config.yaml
head_dim: 32
init_std_down: 0.0
seq_len: 1024
Each number is 128 + 24 x the weight over its row's rms, rounded and kept within 0 to 255. Layers, rows and columns count from 0. Numbers have three digits each. The size before them is the row's rms in percent of the matrix's.

# gate: layer 4 MLP gate, 192x64, rms 0.226, rows 64-130, columns 0-63
# up: layer 4 MLP up, 192x64, rms 0.229, rows 64-130, columns 0-63
# down: layer 4 MLP down (transposed), 192x64, rms 0.182, rows 64-129, columns 0-63
gate64 086:139120140111103106137123109125098096110139126199114110107143140136117109135164155113148099137121181153132136136173120133151105131083152145116078175108159146134150126078109150108143136119120099
up64 085:112098146119154181148151121180107120155090149135171121140093090140121137177113129127129115149092100128156158136130116139135128119188136119132121081125099149138118139138147135148090124166119099
down64 086:107114149101093139158081124111140110138164142111110118138135172146107110075098140146129121099184116126134118117118155117143122111129126150118135151165183140136164171104098158133157106145111163
gate65 102:087160075113149116113101095118158168114141118117124063107142112107127111139144130126145112118108125165091141167110143169083136167153102150129129125120089140092135088131137111152144137123124130
up65 100:157096187150093138134140130124106132119118136098132138146077124131074125134118141140066108149166124138129133149130122145188142107109141129127137173152102123162145133160126116129156134166152102
down65 106:139146125118135158132096148140135143108170121160144115093152065135135113115128124125172086153148138128119121133112147126123123109169148177139142152121102127121102145062161142152170161142094114
gate66 099:125131088118130130097122100114135160121183114137127079120099134114100117101173122120108109123164146121163104136114112111127125067162166134158169163138167113114133087147116100116146111119148122
up66 106:180115111126090105176147135132121171128096126097151131100125108142135135135144121108114116156115152109119139120170183133127094150149115098113129111115146107128118151103189124155093183135104129
down66 099:108131126158126120138103081134107141113144139104121142139129138084183127140126159133123104092147184154140107139131093145149122105119132155121130100142129137127102087127071099060156114152112126
gate67 102:146177166119110108167117166098157130135116107095104115076116095176114174118131112076093128085141139137147163131130122146143175115138116133103112126143136095150138131149135113137108149123136134
up67 104:143111108136096139155165137106145133092143127109167121138159112101169091087094159153104116117111159136115135124155183133118087116155148120096148119134139104085157099110125098131103155153110143
down67 109:145140172108068117123142144160095141164129132151111156091172117130115169167136121142105126160122136150144113092139100107183158116125124135157103127130116115146117113109157128127165121116183133
gate68 105:140171145111149140180134152108159171113149151136105112110151145120141140099167116078155139138128136134127088113135155124138121114100088172110149133109123109117115133110106104145116118100074075
up68 106:145095143137180106117121149138137125142124133188122141107124134142164173177125134079145126138138134135138107111166116097138068137132137139161132157097120110107115104129155120128180143141112087
down68 109:150130103137154091108123130119143156114136155134133128194134135117087148151084098116124133128130159091163160165108130147100169093107165162124162162126103123111163117117141145133092127140139159
gate69 113:133127148106143105132110090120139096125141149151048153121149135113147143119122158139100180119175111142131166101148109100107163142135137157138158153120125113132137083155110103119138146102159100
up69 111:118121094143119135112111177118132123133084130108134110107147161184136093134154129118190087137145157116170135126123133160118143107135112164125143088137108089074156111139121145110127121141099150
down69 107:109121111142134121154128105097174153129137094103118149109131127120118111121114095109132098113131116153135143155100105112109137136096184111137162090156099127158140134147103038113125086133123141
gate70 100:139094076120159112137081132140125098133114155137100166101145090160130101144141152131146142132116138141158142134128116188105116131109109134116166147168107090139140130105126133130128127153194096
up70 097:165126164117117105156117163118101124156156136134110086112115120129163076142143090104146105170113142126132086106134130098120139165113152168173124140130106119087150148126140111128095126150173143
down70 099:138131124122137112095114130160102151147086102098133155103126119180128105131128130090089155089128095147114161162162129125131087111121101117121151117142151144179148122125166179134153130151123160
gate71 093:122111120152139149123107147107170144134180137113133099159128125115163075113124140129152159157169152124131092144124084147140151113145121141079114142112108110110137088077120109094103139111090134
up71 094:123153158136132122124139081103113104142127175092119130133151112114092137117115114117140136099092101071110129134109136133091094145148165119172151132071100142130152167133113132164177138130131137
down71 092:142126161141087182108108138105135139095141116121140127163105155112168144132158136143070147155157189136131108139125149126148140113138163132106136117130139124090123118132155091144110174142168103
gate72 106:100121124137148170119102096133210164141142094105104082108124147120121115118133167127128134122143092135146137170166142148172149143138102151101117125124095099120117091138121137125092111137111118
up72 103:110175091160169148172115113153168148124125133133086113123117140127127104119146112133126101087139133114119091146145173122143152142171126171081099131102124095131124138140106157125128130091149088
down72 099:101138162142082154125153171147087103146131151130111135191122168133131142135123141113106095121129109125135166141122130143124115119163094106108071135131107150173147122096131140088096115144144153
gate73 105:153095097122160147118109151132147167139161121116125084143139139173110151083147139102167149120141090136114109197125111119140122168116092153115132122178125137130112143113129138154133086131108124
up73 101:128092119149134158119111117085125130117121138126101145125128074130137166140120169151137097099106146121130118163091126140126094096160116163121109107152094113165098089155190122132101130100107116
down73 108:118126154138098118115129137105130103146148106141153112158115140084159168095117097143160107112149100108157113106177095121097140122095147124130088105127085150152140135142081095141122168093106138
gate74 101:113109079113128121162127154092150113145115098099102141115175129164136159126109122090103159147150123135145097127115119100139140141163060135084147152121125139097147137127087134153160155128148114
up74 099:144104135145122138107098112139115094128130135147163165141122135093105176157121121171147150085113140089114152125125136164126117148078132142152103124119089106131148110162130141077091138095095153
down74 095:126105144077081126138155142137161143127158121130121115105106116136169120145154142128130103108144182106090098134129111127086138128139169117127163153150125129130120143112128086103117049152143116
gate75 102:124110135119139141098094096135109109159114115148110114134135169121103122118135190178133130074146098118106122153077163126142148136131116106120128107128127130151140054120133093133136095133110097
up75 098:137124187127109094144079132170162116125138140107125161116111138179126104133128093156092136115142152138137131131133147161122135159147173098145187119153088109109136108112121135095144143156140134
down75 101:135085112132069136136114105125129119123121112146122141127108153100139148116123149156148071169095110146098101175113124108108109137119133134125082132095164147133123099154088165114133100148125175
gate76 095:095117163118041140127115108159158159105126107121097133126145148112074144118117160096124131114165121144151100127119116116139156120180119164164139122128092121149112124124123114123118114128156091
up76 094:115126120128158117110137160128115132150150091103106132136108122106136084162116110106113143109114170137108147091117111163101075158158162099131074138132136131129167090107146144137165176106124118
down76 105:147107121137093142105081112168161124154144175131163110114118121135122138112138092129131087150095129116134119143119111084142120152104183116149158167144149111099123143157096152115153180138142144
gate77 101:144136092127148122144066129138165106125104131135182121101118128126100108110108152123181110127172146135104146118115126122202107163107082108116085131145138128151127115105149144142136125123108135
up77 106:148098111138137099134143144133127102156134070093096117094162081151150109171111134158130099149127177139098137124129121157131113086126084109110114136118145078121133111094121123142140170127139141
down77 109:093149095143119133130102132139154109152110165125155153140115119144117111097101154131122067159103124112089144128201128115133133135101167098118177093143112141159105142132126129164132096130124111
gate78 109:121180074102105154112086129129143174161159141095115084128125155117143111154144173130121107111139068087144110143154132123129123118132129139113135166147136161139107109149143123145119126130173124
up78 111:106147130148135166132117154125128144114077162136135111109096151141127131127136111108136148124117146121150180104135157101160148118133118184121139071144061137174110113165129108127131162112120106
down78 105:095114136132157126160155137130116090149096085165158109104153098136128152117119136136150136110096129157056135133138105136089142133136111115155117143133151175147125137104162092134085094153133144
gate79 106:099082129122088144134103121132143098139078147125108096114155131164141145121154191143128163137122122102174120111119148176119143151133140154128113125168094148124124113112155091117122109155170144
up79 102:149099127121082119149091148168125131127114129155149123154158148131145147115124101065124093134155107110099116135103141157139157115105104128125118144185114133139107070154137106095129123114097089
down79 105:127126126132163127131115127113146105100132109109136134152137116130154095159196164106110135098113095119109175142096181175135127152140104135116132119110092127139184096097114125091105128106136117
gate80 109:126153117116150118125097092135166133166159089148109083118130121161147142124142127175136108129161120098143148171103123128142147120144142114122160108150141158125156099082105122127189119165121094
up80 105:156116170137129095081144197117138150108126154131126142137132156089106148141115133117122156165083102142143127144157129120161135121147116116094106141141102132154094121129112110082141152166163092
down80 108:138104063103132108121118131118128124189128134180135128106116128173154103117119141159165113088151145144135133091114169164127182156100149140113112139137135122099148099124110126128138159142146130
gate81 106:125143134117117143090048083139133136130170105134131121082102112130094087136101095101104126125114155156094098122146130062091129126150135120117115150134135108143096121124146119125139158123136125
up81 109:150130150120106143134126093156133187141177113117151121100109116118116136137106123109111086076121141117101175114155140071104099154136112130118135116110115089111120148094136131132092138086094140
down81 100:159127123114150104132117139142102146112085129169106164180113147112135096127120134130098159093112066105166155155131128118089092122146174160147140140127131111169113147161123142098119111132129142
gate82 083:102136135151131149105127139122108108138178098123099077142152090148114132117119094140165126118162141125137113154117154050109137104104089131119090114118100161128157120144129174107142119115128105
up82 086:144126115117113108164145131115142110141100168116142166139107145120122090125094169135099099097114116123102163090102091156088106132186170112154129132103134093116111134118144110171121105103142116
down82 075:139090139097068164108121128113149116126108115156118135142138138135129109141127142153130150107102128128111102174157133161160104131107146138138154104165155124105137089156082057116160138145123146
gate83 102:114143115098107114136098111136165121129150120086126112146116116116129155106120103132108123117167136134131133132170131113116157095149129139112181145090167106070143106171113098077102126150176119
up83 112:156123128128135118131127140145086081155175118137104102135147161143136112163134106156139136130120147112149116165112159167137124155109145159166094137146106139154125083124149122156205128112115104
down83 108:134111142118081121119103130112169131126078120141099139150145129099107122078147146075141132128097159119130119107144084106101153147138168135082159146186156146134110121128131109129104133105121159
gate84 109:130086128100136139138126127073147136128124116122076127147140108170122106134122143127109139144175138118113121157114117139149138129136103163115117139127200151164111160176091081100114137160117112
up84 122:112139175152153115130117176149154087129106118113098159105118150122133126176109109131152108117129081076153109105173152127126109161134132112129151144149111130107181150117140132137169120145101104
down84 105:108091176092170148116042142143120174148116143114114126079146126104134164131123109137132114112145116103118146112139152083143106139095136108155127132115099134124153120118120114156099151119124103
gate85 090:115096152144101116156126104090151121158143115100071112126105095081148117108121158135169159153102149113117085156131113123135133146086125132123133132089143121113134127162149085162135177115131132
up85 093:114075160112176146147135157118135136136140110124155125102117111147118154146147130135126126104147139140126161130109170138114146132138119107126134142116212117144154105147097116157138150111176066
down85 095:092103138180114106132140111125136149122097112102100146115083106120081146149115098140134137119123131164127144123113102154125096161133102138153131131124136150140162125111108099166188183168136148
gate86 103:109188160114149119145099149099156120173126116156112153099102115109089163134170131130088163135134124141141129134101134134159145159132147182124130135129142149132103167089158118089131125127150149
up86 101:125091095116108101180128140165103122143154133137149126125158130164172129158158079123140123087111162137142085085124089124156118096106124101106125118153123105092167115112117116131106140119120141
down86 102:123120107103094152112143090110142148152160130130165116139131109083083140132104138109078096134112164108141136149116108160120088110132119129146157158143113156118167129160108131118109119199151132
gate87 097:158140082091096173114094124128131183113174162129136138119103118176161112137142155133085156124131129107120133128125129116109139132157147177154152133129127094106166123118147142138104144112128173
up87 093:132094168147115140168115174100145108112136130082129109131092146127145092131123118137108128085124122107103148134138113141179102149128146081109084150147105162127102164162116119164121134148123166
down87 093:098141112154122166120104183121110128149171121127151110146146142116103130108145104126152155128138146096127108160083120136115167130125097151152136096089097166110140102085174166144113106125123154
gate88 098:130103134150097152166126162124158137158148121136159127078141131163123159126073123144119135096149143133123186108096087144095128099121104160079176130140136138143121138131142126126103119130167132
up88 102:152134138119157109138108133148145129138112162107113117163140106175150101120157176157138114177183116121150142116120102129092130126158165114157146107125097164092158132118094124125178110111120143
down88 101:172100113169134127132102115118124128127149143154076131150107129133104150105140124140159192112106134120150149146147157086135162111109123139108079121143167138135121169150133097105109139127161083
gate89 087:117048166166127161130119090153115107129150145125119162125117137117152136132125177144153127091142118108120114131088100111165123156131121116133128107151134175170158124125087133128126142170115120
up89 084:150088086125127176106146165140130095128110133171128129136149150176139162110138113163115104141067122127140151142140113137083137092155129133145141145142155158126116131137127143154088110174108112
down89 087:086115101119119126156168168113117102180114142139131176143143158132154138143134104098132106135159129157129143132180160125133113093130119170165170107149107167108156126120145109148145144132098143
gate90 102:105117141113128113151125090144149117149123109137129129064140114127070144092135085117144129132096141140135143101122082110102134101159125077088126172142166084096106100112143129125117148129141124
up90 101:152139123103125137141135118125114144113097128086091140163114102167127124134143139127173155060103112117155147098110134161116110123127128132109108122144149116090172112110097141203145164133128125
down90 091:161141112101170101116123111129134105124125133135111143141116139159149105164142104111147157126152162136109116090071153165128144118104126147156153177143129140095102104179115184130127103107157129
gate91 099:102093119130159159174108134127159102133134103192077105072153128153125129114123130080108105115154140141137116148117108146113100120105095129113154107134134075112144112150145132133135104121158145
up91 102:162097084110085121108111151135123113124109098125114139132153141109150108116146128112169147098153141119088132140116121131201123137142114128130093170155156157184108127141156144112130117119155086
down91 105:135174147113133129111119101097122102076139126094148132095116086105125149088115086097127193122121166148154126122133141133100103141087119111134111115150133120106121150147184140103128151150129148
gate92 074:139155104128114157162110116147106122113127177154106129129156128137132146124149132148103118104126180147132167188171141128143088081108119119151101110117114148173122137143127171122165103154107141
up92 073:119140132124106164116151177099131157106101122117155121142127135113127130149114108147128123180112079146145116065119112139118136128132176122115102094106126094085125116082153112154090136094159131
down92 079:144105141104102107098122120114161122122118064112147135079125129133141133122127116101162141128088122097077138153107088123130118139118187112099131121115181134135105076118101093136114132126126105
gate93 090:170101139114128162160120165137144137111101127109171129150103131146086097128086104121090134146178133135143141126122160131124153148130089144134123162068119085116111154126136116128124090166146144
up93 083:171100115133139092132110143112156128137142085135103107129085166118120106160142148125113143149096141155140141109176137089121081101132189138161153105124146087169128154127117128161126141127131130
down93 089:135136155118135118143124118151121119114171119149121123128162115130157159100091101114104123132077132117150096149110089124115120113133174162096063125120123122118065140133113089131094139088105136
gate94 098:134130204127093101137114147164131151122127133161153133151114133131145119099108114140140151173177111139160120129076155133102144144141124121140143096136167112091146126174107134115095163148143132
up94 087:164166155105135083168144138106108136126100125132142115125138130120180108127119156120153126134173151125095153104152148128120150092107153145093129142160156126099121096138147087122119183159094137
down94 092:151124156140124166131096124139110134105130123158183146108103127126138099125122087141121162146150123139143145120135115097079156128145187119149060143121114151128137147128123190100110151116147138
gate95 101:098116098127125144158078104141130087126153086152156156071133141113078126114117116081121101134093075127169123136113168086138127141121119134165137134148136116152123153107134140153137138129137130
up95 104:131198143115129098102131115147118163105108188120126138117083148147109142164105116189159108123095141134122152092139126148132118133113131171144124109096101102115139130157093144130099123123147122
down95 101:170106132141106144141089137179135149155127127147106126154120098141122139152143176129142106101132144140137142116123163104126158123166148168084134167133174112148135115146059133104158124143114129
gate96 096:138166122122140100144085104152128129141141114147117113139120141092123161155144118128116172134128109130074115106155179169104150127133144123164162129131121134128124166138176092113153162155172094
up96 100:148181069124064109168140135101105136119155119158167135148136138126131130140131122184140153106116156114091121122119137135101127127116127139113135131169143137113122138136150135130175171099092099
down96 101:118132121129142110123127135135106099114119133141118167095112124106133118139091094142098132107135087163156142131130129129161092119106119131145175130082087117125177120164112121124077079104142072
gate97 090:156108072139088101136117165156142108159165092138104122092098138125173151141143182075094121075107135134101141099143154135138127136155114120125117129123110106135145124135110145117110120152128147
up97 086:145144108132161106116121123144151098118155112149099130118178116091147123129167138135066137139120145132093087171167126136153129150094103102132141125106144127150176091097077130110123110142131123
down97 086:128118084126131142142114169122138149162146156137095144155102111138130159135116132136096148106142129190105139081161134149113139130125116083139093112092083121142077171145138139123103126165126135
gate98 115:118094140126148148137100124097141108139131133109082124089108154124120108107111125090136129128096102117168107133024118144124132166150108125141138119133144115128151155142093113091097126111136148
up98 105:099133133112127137118153138166116140106114109110120135096112132153122108120122150132154106127137135133076172103122145101146125103102133053121097204150145124120190129126158112135106140115133144
down98 107:113116107138171132146153106119150149152126150151127136125134123136150098128079133092125113141133127141113175122152128117113112129123108130042095139083101127143093120124155122098145149089148073
gate99 111:149138141127149139163129133099152141152185128149116132110121131129120110115117107085116125117176097125124079157121124082098095091116114137109148165098161114143112118125170117162123108085171123
up99 119:081077155112151142090132092181124110150155117104113154122163084110116184141167135121145128142112146147171165122130151136102126119158156120112113120124131136115165139125172143124113136128103126
down99 118:148128129126147141115172122098116162131109142157140124121092135106092099145138153135124129134144127093121144154136145170169134110104120120127153138073174120125173135189105073139088105135120134
gate100 097:136109110105112105108101142104153125130112141145082127139121087153111128143085082156138114112082108123122127116149106110126163133143116109099070129118111138116086139122113087170116129125068160
up100 102:135140107078150128161170123134079124133137167135138145109146162144116150091180123125142174118102130129120177093140115134134097169115143128158133142089136151156131133126180148151117144120141107
down100 103:134146125122114119109106119113150137105079072091100129129137146117154107142145122131126132131142130142112111069117111184119107143093091115140113109126133092093118123189133119090130107106093086
gate101 116:152075159106151090117100125144179129130134088146112119083152098082145133114112142137083138169141124132167112128115109144145099128128133120109134177131112153141104161133146109137151163164134139
up101 110:113138104162147154127135108121153155119153147149130153189086211114129162145126142135166095113134117109123106124133171093131161146103136141125097140084107134116141144118139120139107125110102151
down101 112:146135136114101111120068149123124096123132104149158075132145087085110151162148109125115157063125099081134137089111130132116133121140132153143134095104129143121128147168155104118113109138136158
gate102 084:155106138183167144124084151129110106151116119121125102145128120148120158132116152081142154143137136132113108123150150129154086124125121143154152137129154160124135134141154177121139130204150182
up102 087:123120155143129080134082141138104143161148123040135112145120089166118138099130157076121137116156128101123092121139116146118110111149093121141186159129138128110107132140122116115131139134115147
down102 086:140105113129115121153169102123147122123086154136117070143119146120107144151108086157078114119076117124140138122135132130092114106134149104152167106129128124171151116112109201158126109132120127
gate103 097:098126119131155135107074098110139125128115120115113125160086124124144149173082072141149110096120093119118132139110108107131157138126117121096083151126161167100138087092153096114114115136152146
up103 096:157140125102139115126122159142128143114109114105121130108119155097121142089139134151129097136148109089146119139167169143145150109135169081092193136152139113078091113123156099152140162137099114
down103 101:117129100110120164129100075123099143119126158147140153201124101160087136161117155136108164141141112092099177113122124153135109127126084111129105114123137142144165138153141115126105113167132142
gate104 113:131128136147117121137119143081149144133145108128102102103107145119122134126104148131150148119112128152119085133081100150140139153140148123165102074179109157142118065087136082147126132107171114
up104 103:144133108118099138100088133182130154117148100094156108154158120152086138113089107122151118161130115149106162125131119132154125116118132110148155136134083171156070119129082157112143107120111116
down104 108:111102136103124132185090118142111124153122109082108144144161152117155141083179133120111163115179140131138147127115150143130121137178143163163125132090123101147125149109177139121135106123104111
gate105 087:170101139199146122154131092165061126100155125141147134123129148139159118138169158119103143156131132103115160126149129160137138140134099096160142093135147169092125147136139146125129107137132132
up105 076:172131081107105180107132120151143090145101173114091116167138122087132089104114120123146118116159126141112149138127120152107110154145147115131147133122149116167179124089096152114140155135129159
down105 087:098123158097143083150119161072079185084159095134139131126130163136147133157153135131088142116130168105130135129149136128127142134124095110125126106153169158097108132145126121137141104140139093
gate106 099:113103181129148144123117124115131122115098127148143098117135135106094107115140121075133147120105144162131099156079099133153070162157075125138135109139115134125127088123090103106121180130121118
up106 094:094155136131163106163129141100131096113120134130081182102156147092137110145133113090167132139131096119109113095148117155087137151130119151157161126120127140141133166123149085180137115100104119
down106 102:118099109128105141114123145114141126161180142126123158118116133113111133115124130103128167148092132149093145183124113139098142116121144159146073142118169102117147105127195120148118108110155074
gate107 098:140133129138113118141110182134150160109121129101134089102099127166072093133142141146141152146166107112149108151140119066111094120114117182130098142120151124149137099159128112142142130099166113
up107 099:118147142106092169138140170145148154129159111124108147151174157162113088117156117101109073140094144082143178142160122141132116173121126098097126136113108128127154125130144157131137154122119107
down107 105:157093111146146123141132086099161130135139154131140139109124126131177136145106147184203117132126123136085081114133139123131088097114121159098108098126103144139117128146170154154102128134121142
gate108 103:147075192138111159189114151123143141116118159108106153120145141134143155126108142116115070130137085131115104121136132116159121142106149142122144135152160144138103122151128097165189134122126129
up108 099:074133168118113159098123141146123112133116091111153110153094117099115104124148142143114059118101123121139165134148100103139117092111111105128155169144158104136107131141143119080110150110087122
down108 100:117153152108092095143167078125124113161112099156139099136115172107127101159117112115136112103137120099128117148164142156158151128142110138122144151118125123183091106143130115091111160156170167
gate109 081:089120140165195141126108165138066139133146121142148128117164155111116165143144132148111116131133135146153130116155168138139156122133082111172128112138112146097117149121124124151112071124126088
up109 079:114109158115129072152108102063127172079136123138146141118111139162139091143122149137078133113112174083109153141131115146139112158164136121132100118147142145120130108134149128141096102105128104
down109 084:175142092149134183087147134188160085157146137110093112134098114126144136115124138119126128127128122109111095148156141137133129112117142138117137116128107128086118134144125054096125164143109161
gate110 107:151141139124142131116090145121191146172134124154143088124117144111120124127133066125095143111158087148179077117106104138115125148107088100120136154127131151142089113138099114133128103118100134
up110 106:111143157138139131084144134130140124117119146161105140125123090129175125162081141099147162120109120177110133154179153114084131148186108125109126144149139136165142111096157143111107135101136102
down110 109:124102136127135123133083101107143099120126151160138160141155109120120134094148112103177097107171120156172149157110125139085081146104135106146146104156141135114165134115120154102178135095113109
gate111 110:092130120113128151136095131124125137124140157106109095135108130113150160144152094114156130130151132081118092103074135123135153146109125163154127088107156156123142107148152077122154138093184093
up111 108:098112123131140168135150101131129111131107137108153166127122169092098119126168114114101104154138124131174114189116148129169168124099129122172126131108105165147146119182136139134117138126082114
down111 109:165104124159145088105132144145118129127118099119106156117089135136125163120126126184135133096128120155131163096108141108084139118173119125105135170116122131182158097084127142136126118131077155
gate112 092:146177114096157135089112139120114140081148096167098092121129124152132155125092131153119175086159153102126129128095154090129157149135117150098159155097121123159135131121131125125112122088155115
up112 090:149116160114133174099116128122145153109139131087127108171167101141118093128104139150166156124143128133116094134141125105094171192126108169129094146107141111150105117145154120153097129150161111
down112 086:125132111136142148103104113110135138147140152130149093119158135136155159099120164110061123148089142124160156135148108144142157102128127070121099162140090096170106093142094137101142108142113124
gate113 101:140114134137078143123064132094167123114141175155123112136056118111110133152114126149145114135154135088156143128124154152140160139114156157133116138100112127113111109174148090128136118119160151
up113 105:140119105122133119128125132088110109114104137071107146120150127144116092184059084127138114122081112085102113124110131114158147111129090146131130108159117100115142104125142145135123121101076125
down113 110:117149105112125108128100106141161138137120147123149125100098093132127109159141121129141163139136118181156148148144113039119138128124150080121105148101119148128173140117113146085143140112107167
gate114 100:144104108063126104162112125131113114148147109139094116088118124125160147140166154151142119157116111126121108106115178101153133142118116100135159131169183136112095135119099125122178162157129139
up114 096:112079112150199114127121105137136128150161175126151131128137090084164100135140130131139139106111156144127105142100138145107129123151075155116101143154083138123152135131142108139110150128181138
down114 095:071137137147156165125119147107166126096156119083163142131137109130114104150123101098101109073130146130144103124118108123111117172144127130109136181125094103134158145110109078146108138151105114
gate115 105:129163120133148126163131125097132173128157129153106113106123122133095174105107110122153145116109131102138095163087048116145152104142103136122163107165129125123112115126146097118141160144097092
up115 105:138155121120092112154145128083131144164160154140115143135137103132120145148125154150138104169110146089131086165115120084190159118126102072107125098152124117118128108140124108148108159157123102
down115 100:153152122115153133121165158107086116123156130154116123119121123114113105207132158140098133094118134116135105121084160145101110155130138099129116127081070123119147129083145142120127134155116168
gate116 096:141161095122118127145105159099150154131114138114136108110119186100147155109162144127121149145141102119155112116164100112138123101136142123135178095165168185117120101129156103097113172127152129
up116 096:131119160087133150146170121139155116110140112145134129108101092151143141090130117141120080142158151113118121147099121131116117122096104078113100153105140188179109142134134112152086106165137150
down116 100:156128109081124129146099172127150133100143143114145084136116123163127146169156137136097106129104154121131144122101099183106160158121136121129115178117141135066106123116147124181125126110144112
gate117 097:115123097130129113129112159131160110141162160079121138113126126160126144152148136118156154187141112204141105154120093131126138146148105136124173142187154127155096138145135118155138129132115108
up117 088:099158171129067112139148125136115132122149151139129142135125124116095134087107141101162147120086126095147160166126070111145111129106124119121136161123125147175146080138084119131148109109093117
down117 089:146153113136169157124178144117154122122193121126126181093129146157129128143146160126153141113123151121157143137130166155131141103120160173149172163134109134136108135118155098105143107134088108
gate118 097:132122088133130148104103138111094123120102119167097082118083170104103105102149153123122154146156124075163113122117139104132147140133125163149104184168117136093140121124102144121160121152149121
up118 088:151142172159128115162114159150162082138114122113142137104146132125166114174074119168167169110157119125180148173145144175132137133110147109108149119150120121136146108125117142138115112127109138
down118 088:127120126132107151196102125136117125117155115078103129166156137147142154167176128110158131143152150121070108182095114147103146141144147118115137102107137134157092128137136114091144131148138134
gate119 098:096077114124121144108139101134129083143124106129152133099106104156099154112083146164116111146114181136157114147140118125116135115111114128132080152126141112143107124118198105171112168110127123
up119 098:137142146127096131101151172147112170132130138122122109136147145125138147116151111129076168171150097131101132132114103108172141105113145099137160114193117158145179121156125137167142136118158116
down119 094:117135135158115136106158120101127111138181136159133119111166084119156132178153094139152125085102137134140102152134116086144149175120128137129132096106088114125107109110144064114136144123148153
gate120 105:103127175113173113110095109167159121115124118186125136128146108137113135094147141127148110078173182154102122130124130146115122134120122149152150123154121163171132159174122096128135139149107120
up120 103:130123101120124139154152153104127168108133101103115114125110115087184131119143122120114184133154120146148121111156102129110137131133122100144101131097143107070123153107176134079139140135162181
down120 097:120123130150110138116086127138187113132135148133144118152160085154103168139157121152159136085138170106149150104129089106127098137163105143122116124110148150131107098085089138122130142115140073
gate121 097:154128113123126138157082158139135112137138142127145106125121100127099123141192131126116121100139103082112136089066134136084103133156157141159127182151115122130139120162112111120173122121169135
up121 094:153163142098088127143123126151127129144148113149161151121151125146086128129124116166193099083135153121135137096124150126123127127092147138152166090137184089129111085119131126139169113123114110
down121 100:117094156129143144147128152107141140099168136151096159151130126124160117140115133085128149138150083095083105143096152176161132140158163096163101126123072124139152114116138092112111133134126146
gate122 108:149114131103147142151133122091110087152142081138149138106160141146100165089115114136147168137170086118114137124094092115116114139136093152112151112112128129187134125136140100147129103170137088
up122 109:127139104153149053120140140120120094162105178122101139133150149137145139153124166106139116140122132120140144142174109155135140128104131167162143131169090130139146134142077110123090113154106090
down122 107:105133099091117128125116125117145102130133119115143169086085119115125104128158110144095179111119171134114146113070115165114123142151150144133092121104083125133162105166138143118105107123183131
gate123 112:140084106120129132177104112148148132139130090125141142062171180151134126108111106093103130120155133110152132102154125115152121130110127088124178162139147103134135147144105114158162108144117158
up123 102:170103122109117108120166143108169144200131118162162143110163146115127125128134137159077175103110127125109099133123147125141132137109133148135176166125126125117139122144098114173149107096102125
down123 113:137128171136112132139142138143126093137131098073143085140142149135170108172157132144135107111095129116130131119111118129122154099135123200117133133098122126104140110122145196141072144112124109
gate124 101:158134156098093105132086109154151121159143157150146122151127144143165131137144143145158122123209128090134142127184141111140119147149116175133120110115145145098166119119127106101116098123148148
up124 095:160137117120158099129143134111146149146133153085118117133128126133123158162133100107086117114105089097108127132123162094100140135137118133131079128137052075090122152104141112175133127119127105
down124 095:115126095140160120127161115144147152138103150123153116130098052096139092090135142113153139114132102137116107150084137105197106142137145122094115148163123121142116090141143090122138130121133098
gate125 099:103126105106121124145124112070169177140151098135149105115108117088147157105153143101154107136095145129144162135146122100129146154098118118125189131102152143078147124130116108136108143083138133
up125 103:137121076116119127187117123132175111114135150132112114128110073124125138187125128148133128141114153065136141084101116144153086086153131155133126116112117128131100168116113135099116122107121104
down125 102:092154156086120146092137152115073117109135132115112110132145097149124131112111112136105129131189142134133123105116098086119158099167149154121132106106163150169123136105169122137154080144122150
gate126 105:177090140110136091111108134164134167110103106117133088115081103124135127086129115132118124144138142159186111103139095132103127115095110136107112189151163122106126159128119099121126148148105118
up126 105:111130146121121152117110098152122148147130080132097079130099131139170156072117121139116149114119127138152113103136071101107142132140108131125087131166177169111155091085106140133140149126126129
down126 104:128143152165175092119165103128119127126127129183155158127176120150156117145132098161140107127133107115139125111085129137133144151142167146131131189101114132116172129109124136139127085132108078
gate127 097:138113114132101166098121143138131133113148128164152087153150148125138124138092129115105136114113122131127129092111125112136094132094098132101131154177150145168117062126093111169186099157122138
up127 102:102168126126174167114124123132163133122154097135154110182162159127150124078145122151124119189133131167094112119092147106114112134134116141120132150084147149159125108146114105153153121101136133
down127 103:160138065125132117153126126119111134121126135200108144131083124110152124139128119113149135082148133099197146128143132122139097142110123130139127143176146134097120107112127175079121147125132150
gate128 106:067140152121147194144101109110156133143150103124129119123088138105117153119104141137120117170080116144118124169139094117141090128110110107151130109101165083142095106100117105133102131115144126
up128 109:136145148118113136135132117118079156082132102145151111087053120118088131101135134142131106123122152155107132114146097104119142157091155130135112115130064134164144148121136133162128171125159125
down128 112:130109095116125158141123144136118132127103153121112148106101108142145130115127152134135104078129148131097120141127059121107132126173068110157081121155099105105152161147109148120094131079103140
gate129 112:143139096086127131125116121148158142143146105137115093137132114164109083143142155160130128116151122070119126132089135120105071106100116208161154148134143095136114127125124102140137110120157124
up129 119:158125110126118060140117122124123081097098154125163162123122130099144173151109117125157132113112116163133127127111132083171182136134150115117125135170150169153126109099122120159114126160144131
down129 109:134088129160114104126085109116180130135135119091138140144120109120146114105139116116164080154142118115128130158094111109124159131134126146077166120163087169130119121125073092128158107131104107
gate130 099:149093126165166139136065110105110129157131103144093102096123097183143141094136139122157100114127184135148112115124137121142133140174121165099159117121145088139112146150113136112152137133151120
up130 095:103154131140156129110086099117145108147133090187119128082165161095147135120133136118161118073112124090117140155157112126117121099143120107122120132118091150168125108121080135154161095118128119